From a checkpoint of a small transformer trained on Wikipedia.
Architecture: LayerNorm before each block, learned positions, biases, tied embeddings.
Training: a variant of Muon for these matrices, 475M tokens, 7255 steps.
Each number is 128 + 24 x the weight over its row's rms, rounded and kept within 0 to 255. Layers, rows and columns count from 0. The size above them is the row's rms in percent of the matrix's.

# layer 2 MLP up, 896x224, rms 0.136, rows 311-325, columns 0-111
size [100 105 110 106 101  97 100 117 102  92 101 112 106 106 101]
[[146 103 153 141 139  80 148 180 129 133 123 124 128 141 121 126 148 103 145 147 139  95 143 114 133  90 134 121  91 168  69 110 174 175 125  88 155 166 142 118  92 113 141 127 149 160 114 125 140 158 131 173 158 127 102 156 116 132  89 124 142 148 114 146 118 101 151 106 132 121 126 128 133 120 158 145 140 125 147 135 138  92 128 115 139 141  97 138 141  83 128 113  87 138 125 132 149 130 120 130  84 133 138 100 148 109 114  90 139 130 159 123]
 [126 145 134 130 115 138 103 157 160 165 113 127  99 129 122 122  97 125 165 180 114 155 110 162 129 130 132 111 202  87 148 154 134  93 134 107 156 141 157 110 114 147 124 110 152 182 129 103 144 147 141 133 128 122 123 106 136 112 150 167 122 162 124  92 114 124 109  73  49 109 169 110 125 157 134 145 148 105 149 116  96 118 100 100 103 144 100 145 132  73  76  99 116 118 118 141 124 134 154  95  91 128 128 147 114 136 139 159 134 130  92 137]
 [127 147 103 166 156 167 113 138  91 146 132 115 105 108 122 100 153 130 107 192 132  86 135 139 106 161 113 122 153 121 124 135 155 160 137  88 152 146 152 122 152 122 148  94 122 124 108 105 107 141 150  77 123  99 117 132 100 161 147  99  77 110 114 140 101 105  90  93  78 137 112 125 158 170 123 176 134 100 175 150 116 112 134 148 131 138  89 149 173 123 143 136 134 100  96 164 131 104 168 117 102 168 124 146 139 131 101 124 151 156 149  87]
 [161 112  86 120 117 137 112 106  94 103 117 163  95 121 125  95 165 102 124 112  86 147 121 116 112 126 134 104 142 135 145 157 139 122 131  96 146 158 117 114 112 199 119 140 130 116  97 141 156  91 115 127 146 122 130 146 112 118 139 170 148  87 147 146 125 121  94  82 121 162  81 132 120 100  93 143 124 160  99 152 141 144 134 138 162 123  76 184 155  77 134 164 119 133  99 108 107 107 132 122 166 110 147 167 147 106 116 116 131 104 160 125]
 [149 114 166  98 123  92 106 122 130 145 145 127 127 109 177 129 123 141 131 133 134  78 155 111 117 137 160 129  60 154 112 109 147 135 165 121 154 145 164 137 134 132 138 112  97  83 139 139 163 118 113 129 124  60 113 115 150 166 108 100 127 134 171 109 137 121 125 162 160 143 157  65 148 134 122 171 105 133 145 144 136 117 149 122 143 160 102 160 126 178 105 121  85 147 120 115 126 166 168 107 124 123 102 123 106 114 121 117 156 152 156 122]
 [102 122 125 121 120 158 141 144 174  60 161 175 151 134  99 128 148 138 162 113 115 128 157 155  96 131 130 113 114 110 114 107 147 128 114 136 151 107  99 168  95 104  96  94 157 143  92 146 131 130 141 147 147 184 143 108 136 149 136 102 125 125 142 128 167 151 181 111 108 120 177 174 177 123  89 129 131 115 186 122 105 130 101 143 141 155 118 132 119  87  86 142 103 173 121 143 113 140 108 143 125  53 138 159 133 143 170 132  90 129 144 110]
 [ 89 106 138 156 102 148 132 147 121 128  60 135 134 110 125 125 162 118 130 139 102 133 149 103 197 155 109 181 125 151 134  82 169 131 119 125 118  94 104 107 129  89 126 122 103 120 109 135 107 134 130 142 128 141  92 103 170 122 130 143 142 159 111  74 114 153 154 106 108 136 127 156 159 129 161 160 137 111 141 119 127 114 154 116 140 146 106 111 103 128  94 109 119 175 134 147  97 113 163 108 169  99 149 100  86 149 116 134 146 119 101 143]
 [116 160  83 138 127 104 168 151 100 116 104 131 123 180 145 121 137 133 110 163 142 176 149 125 137 169 129 102 133 135 156 123 136 128 104 117  84 124 113 150 183 130 142 123 130 106 144 147  81 157 125 113 117 108 102 148  95 115 119 124 115  97 148 104 115 100 141 114 148 140 159 145 152 116 141 112 127 109 131 127 119 108 122  81 121 102  81 169 170 150 103 121 160 176 115 120  98 111 111  58 109 129 164 120 116 112 107  91 135 133 153 138]
 [105 104 125  96 105 140 124 127 116 131 127 100 131 119 138 109 110 106 103 125 144 139 142 177 114  96 139 117 134  87 119  96 146 128 140 137 119 120 131 145 133 108 174 156 121 149 146 107 100 165 121 118  77 126 140 160 108 129 124 170 132 119  92 128 117 106 165 113 117 108 155 157 170 116 161 176 130 114 127 138 135 174 126 173 199 176 141 176 116 112 157 153 120 133 122 120 140 131 134 126  99 167 130 117 144 116  95 147 104 105 153  88]
 [121 108 126  90 153 102 131 160 123 116 156 131 106 147 104 140 108 126  74 129 104  78 136 120 136 113 129 125  94 121 136 133 158  93 135 150 108 104 123 110 115 200 106 108 163 141 107 118 137 112 103 175 139  99 138 108  95 162 159  90 163 146 104 107 146 126 134 126 133 113 121 148 144 113 131 121 118 161 122 172 107 137 150 146 160 139 102 127  83 108 125 150 159 110 153 102 105 118 138 121 139 130 126 120 127 133 142 128 112 143 135 144]
 [138 109  78 184  78 160 128 151 113 126 164 163 143 131  70 180 172 133 144 141 140 124 116 159 122 143 123 123  98 151 108  94 136 130 167 111 117 125 138 131 172 100 128 153 181 101 153  74 124 126 154 150 126 114  88  98 129 105 120 146 130 186 149 130 129 110 128 149 152  90 142 159 150 166 163 135 127 106 112  98 149 106 159 114 107 152 148 160 156 119 126 127 168 155 129 189  88 137  91  91 138  98 153 105 187 137  93  95 137 120 112 122]
 [141 113 138 115 136 166 140 109 153 109 136 168  87 111 141 142 144 117 119 106  93 146 158  60 140 146  97 121 111 108 123 133 135 116 155 174 132 129 120 114 134 148 101 132  95 165 129 154 170 120 102 122 127 120 152 182 104 105 131 119 133 125 135  80 100 135 120 100 167 140 144 140 150 176 147 100 121 117 130 132 106  96 104 131 123 144 121 130  95 114 143 123 109 170 101 111 147 108  84  86 147 126 149  93 119 137 145 124 147 149 113 106]
 [163 183 120 124 142 110 124 135 154 118 144 111 168 158  83 132 115 173  85  92 129 126  97 156 123 126 132 113 117 125 142 163 148 112 112 154 162 128 166  83 123 105 117 115  96 157 128 133 106 166 146 153 190 158 138 158 158 111 120 117 102 144 125 131 139 130 136 134 111 136 128 108 113 133 144 140  97 104 127 103 138 133 118 138 138 112 114 128 128 138 101  64 126  81 149  95 105 101 119 108  83 154 176 168 115 114 130 116 126 112 149  94]
 [149 146 141 129 104 138  95 162  95 113 159 123 148 130  94 170 136 132 173 145 141 135 149 181 144 160 132 145 143  92 143 163 122 162 143 120 122 139  72  92 136 139 145 156 114 114 118 117 147 148 108 119 179 145 163 145 108 131 119 148 146 119 107 147  84  99 127 134  89 153 123 130  94 111  96 176  87 144 123 155 101 159  71 125 115 120  99 145 119 119 155 142  83 178 114 149 168 166  80 111 135 133  76 138 143 190 139 143 144  98 112 149]
 [137 119 138 118 134 172 143 107 100 104 132 124 142  79 141 161 101 119  98 159 104 153 136 113  97 150 151 164 129 113 125 134 104  91 115 137  65 107 148 142 121  97 114 105 151 127 133 138  83 138  92 134 119 149 130 126 126 128 111 139 139 121 128  85 127  59 105 110 131 145 129  99 130 115 146 144 144 171 139 135 114 134 162 136 112 158 115 142 135 135 152 160  61 144 122 125 157 150 179 160 119 126 138  82 112  93 157 105 133 146 150 134]]
# layer 2 MLP down (transposed), 896x224, rms 0.0668, rows 311-324, columns 0-111
size [109  96  92 106  98  94 100 109 111  91 101 118 103 101]
[[104 105 138 128 141  99 119 119 140 190 133 124 115 121  95 149  73 134 182 117  83  79  80  85 141 129  94 139 129 155 142  85 135 172 146 113  86 110 105 122 122 121 152 141 139 128 109 140 171 129  79 148  92 151 145 180  97 142 165 119 159 127 169 137 144 163 103 131 111 133 121 106 115  95 133 136 106 106 115 131 100 120 122  58 127 127 155 157 161 125 150 126 132 130 156 149 136 117 153 105 107 142 115 135 142 146 134 138 182 116  94 146]
 [114 152 105 141 145 156 153 120 134 139 120 138 131 107 140 111 138 135 136 134 117 143 155 122 159 164 114  89 134 109  89 164 150 118 130 133  92 147  95 108 135 139 118  98 108 148 102 125 135 143 137 128 100 112 108  99 121  87  96 138 144 134  98  95 141 147 136 148 139 147 144 128 135 118 136  98 160 146 138 139 156 105 104 159 105  81 126  93 106 146 167 124 142 150 183 107  90 138  89 108 146 149 105 124 100 154 127 148 105 121 135 144]
 [152  62 141 113 133  68 178 152 114 122 136 147 148 130 162 161 102 129 143 123 149 119 100 113 100 160 185 124 116 104 149 121 112  86 132 125 123 121 110 144 153 172 122 157  99  92 102 107 147 142 119 112 114 153 160 121 133 124  94 126 140 146 154 131 137 146 119 146 150 147 111  83 122  68 126 146 127 142 115 173 148 144 104 118 162 131 118 149  89 130 124 144 146 103 132 134 149 194 113 138 138 136 141 131 113 119 137 124 138 135 169 102]
 [112 111 166 140 127 127  95 119 175  79  90 172  93 140 152 158 155 166 158 103 119 146 117 152 145  91 138 119 127  76 121 138 126  98 139 156 148 144 128 135 141 105  98 132 116 141 106 143 121 123 158 139 125 145  98 144 105 138  61  92 102 165 147 159 106 178 147 117 156  78 138 158 119 104 152 144 101 141 122 151 157 111 123 156 117 127  96 132 124 151 145 108 108 161 163 130  54 136 114 111 120 152 111 132 137 137 145 152  92 151 161 119]
 [ 97 116 141 138 136 105 158 140 155 125 131 111 133 104 141 140 136 121 123 164 106 127 109 181 139 130 159 115 130 123 121 135 130 165 128 108  79 166 147 143 138 100 117 123 145 113 123 123 127 117 150 105 123  94 158 147 133 109 118 102 137 138 167 130 127 143 166 114 151 157 137 171 113  91 115 182 156 165 168 128 102 125 113 120 169 134 123 138  96 119 158  92 103 144  79 160 161 138 130 104 170 120 146  92 109 143 123  90 158 150  92 134]
 [ 76 122 125 103 144 143 146 137 121 136 144 147 108 105 136 127 146 148 130 150 101 105 129  91 167 141 121 122 126 145 112 145 139 162 132 142 117 139 128 136 132  96 118  97 121 125 123 100 147  88 131 180 117 110 135  84 153 153 174 109 119 140 120 170  92 152 130 152  94 146 134 120 207 109 112 143 125  78 164 142 108 144  65 137  95 119 145 179 113 136 109 157  95 132 116 151 118 121  99 177 142 153 151 149 155  92 129 160 112 121  97 157]
 [117 101 156 149 133 116 105 120 160 132 116 185 172 172 149  71 118 152  98 153 126 128 124 110 161 129 149 107 134 105  84  92  89 125 105 109 143 136 151 117 168 161 140 116 129 132 111 139  85 140 126 141 123 135 151  78 126  92  77 161 151 105 126 131 167 134 158 128 121 108 134 121 170 113 133 157 127 125 128 143 136  89 140 123 126 120 112 105 102 137  92 145 150 117  75 124 104 111 109 102 156 100 187 162 126 112 122 101 119 167  98 135]
 [128 110 125 148 123 133 104 152  91  42 150  96 144 159 161 129 117 148 140 151 172 112 123 154 114 104 102 152 118  89 140 116  77 164 108 112 135 134 120 111 156 117 143 115 102 121 124 105  94 135 181 122  94 147  96  99 178 168 108 126 139 127 174 117 147 141 156 115 103 165 155 163 137 153 141 109 149 173 140 160 106 134 115 143 120 165 156 119 125 153 173 116 129 128 134 130 140 142  98 162 171 130 127 140  94 147 127  88 106 133 148 147]
 [130 107  94 130 161 133 123 110  84 123  91 167 157 132 131 127 185 118 193 114 112 146 109 124 131 134 127 146 142 173 126 128 124 142 142 125 110 113 148 156 117 138 118 114 114 101  86 109 113 114 112 134 114 126 183 118 177 113  77 107  97 151 111 111 168 148  66 113 123 140 147  62 115 153 111  97 151 156 155 157 120 139 123 119 115 117 133 110 128  99 120  92 112 148 138 136 154 154 138 141 125 104 146 116 145 163 172 120 131 109 116 137]
 [109 145  94 145  93  91  93 107 116 123 129  95 182  88 116 137 144 113 171 116 130 121 153 133 134 127 173 158 132 110 169 113 165 160 109 147 147  91 107 158 111  96 120 130 166  85 125 131 109 116 110 153 130 153 143 121 120 114 133 151 113 131 152 128 149 128  80 175 120 111 111 104 120 112 133 123 132 125 105 100 130 131 151 140 145 119 127 136 127 145 158 144  97 142  90 131 103 110 126 108 145 108 138 109 179 117  86  94  97 134 107 160]
 [162 152 108 170 106 146  95 162  92 129 132 132 107  95  96 187 174 118 112 126 114 115 151 168 111 146 136 154 148 125  73 128 129 111 108 130 133 132 123 119 162 154  90 107 144 129 134  89 124 105 132 126 169 144 104 104 137  89  97 150 116 144 174 138  93 120 127 176 157 122 145 179 104 141 117 132  97 142 125 118 132 115 147 127 124 148 161 110 116 142 130  96 143 168 131 163 142 129 150  52 151  70  90 129 180 156 106  95 135 130 151 131]
 [170 132 127 125 137 139 123 105 156 179 109 132 127 126 148 150  98 143 154 135 138 128 137 119 153  93 119 132 152 142 165 141  97 137 120 136 119 111 131 176 112 151  88 115 117 105 183 144 146 108 111 119 150 111 186 117 100 119 172 121 140 154 122 112 118 102  73 132 148 158 159  96 169 124 151 152 105  79 162 128  91 160 109 134 114  87 133 139 172 108 113 117 135 160 155 134 113 105 158 114 119 121 125 153 146  95 113 145 115  97 125 101]
 [130 129 134 144  95 149 117 165  95 131 127 146 109  94 146 157 131 130 158 146 107 154 105 117 156  89 135 107 111 121  87 114 108 116 114 130 111 160 129  77 144 153 148 123 130 147 132 117 119 140 141 115  86 133 134  75 122 144  98 115 156  86 127 139 123 108 141 140 163  82 145  92 167 156 156 122 142 121  97 120  87 130 126 127 149 117 134  90 130  88 128 146 156 132 128 140 144 121  85 167 125 121 166  96  88  95 138 112  90 151 136 122]
 [118 133 124 137 139 123 103 139 113 108  90  99 147 105 119 133 138 107 153 143 131 102 102 114 144 133 154 117 115 141 126 126 176 122 121 175 109 107  91 106 148 173 106 136 127  85 129 101 148 131 140 129 127 114 176 104  98 119 146 173 125  89 121 170 160 105  92 133 120 153 150 115 144 132  77 132 133 115 112 109 101 119 114 154 130 127 145 107 122 122 123 168  70 135 139 139 142 131  82 139 102 120  44  89  93 149 158 147 121 125 105 173]]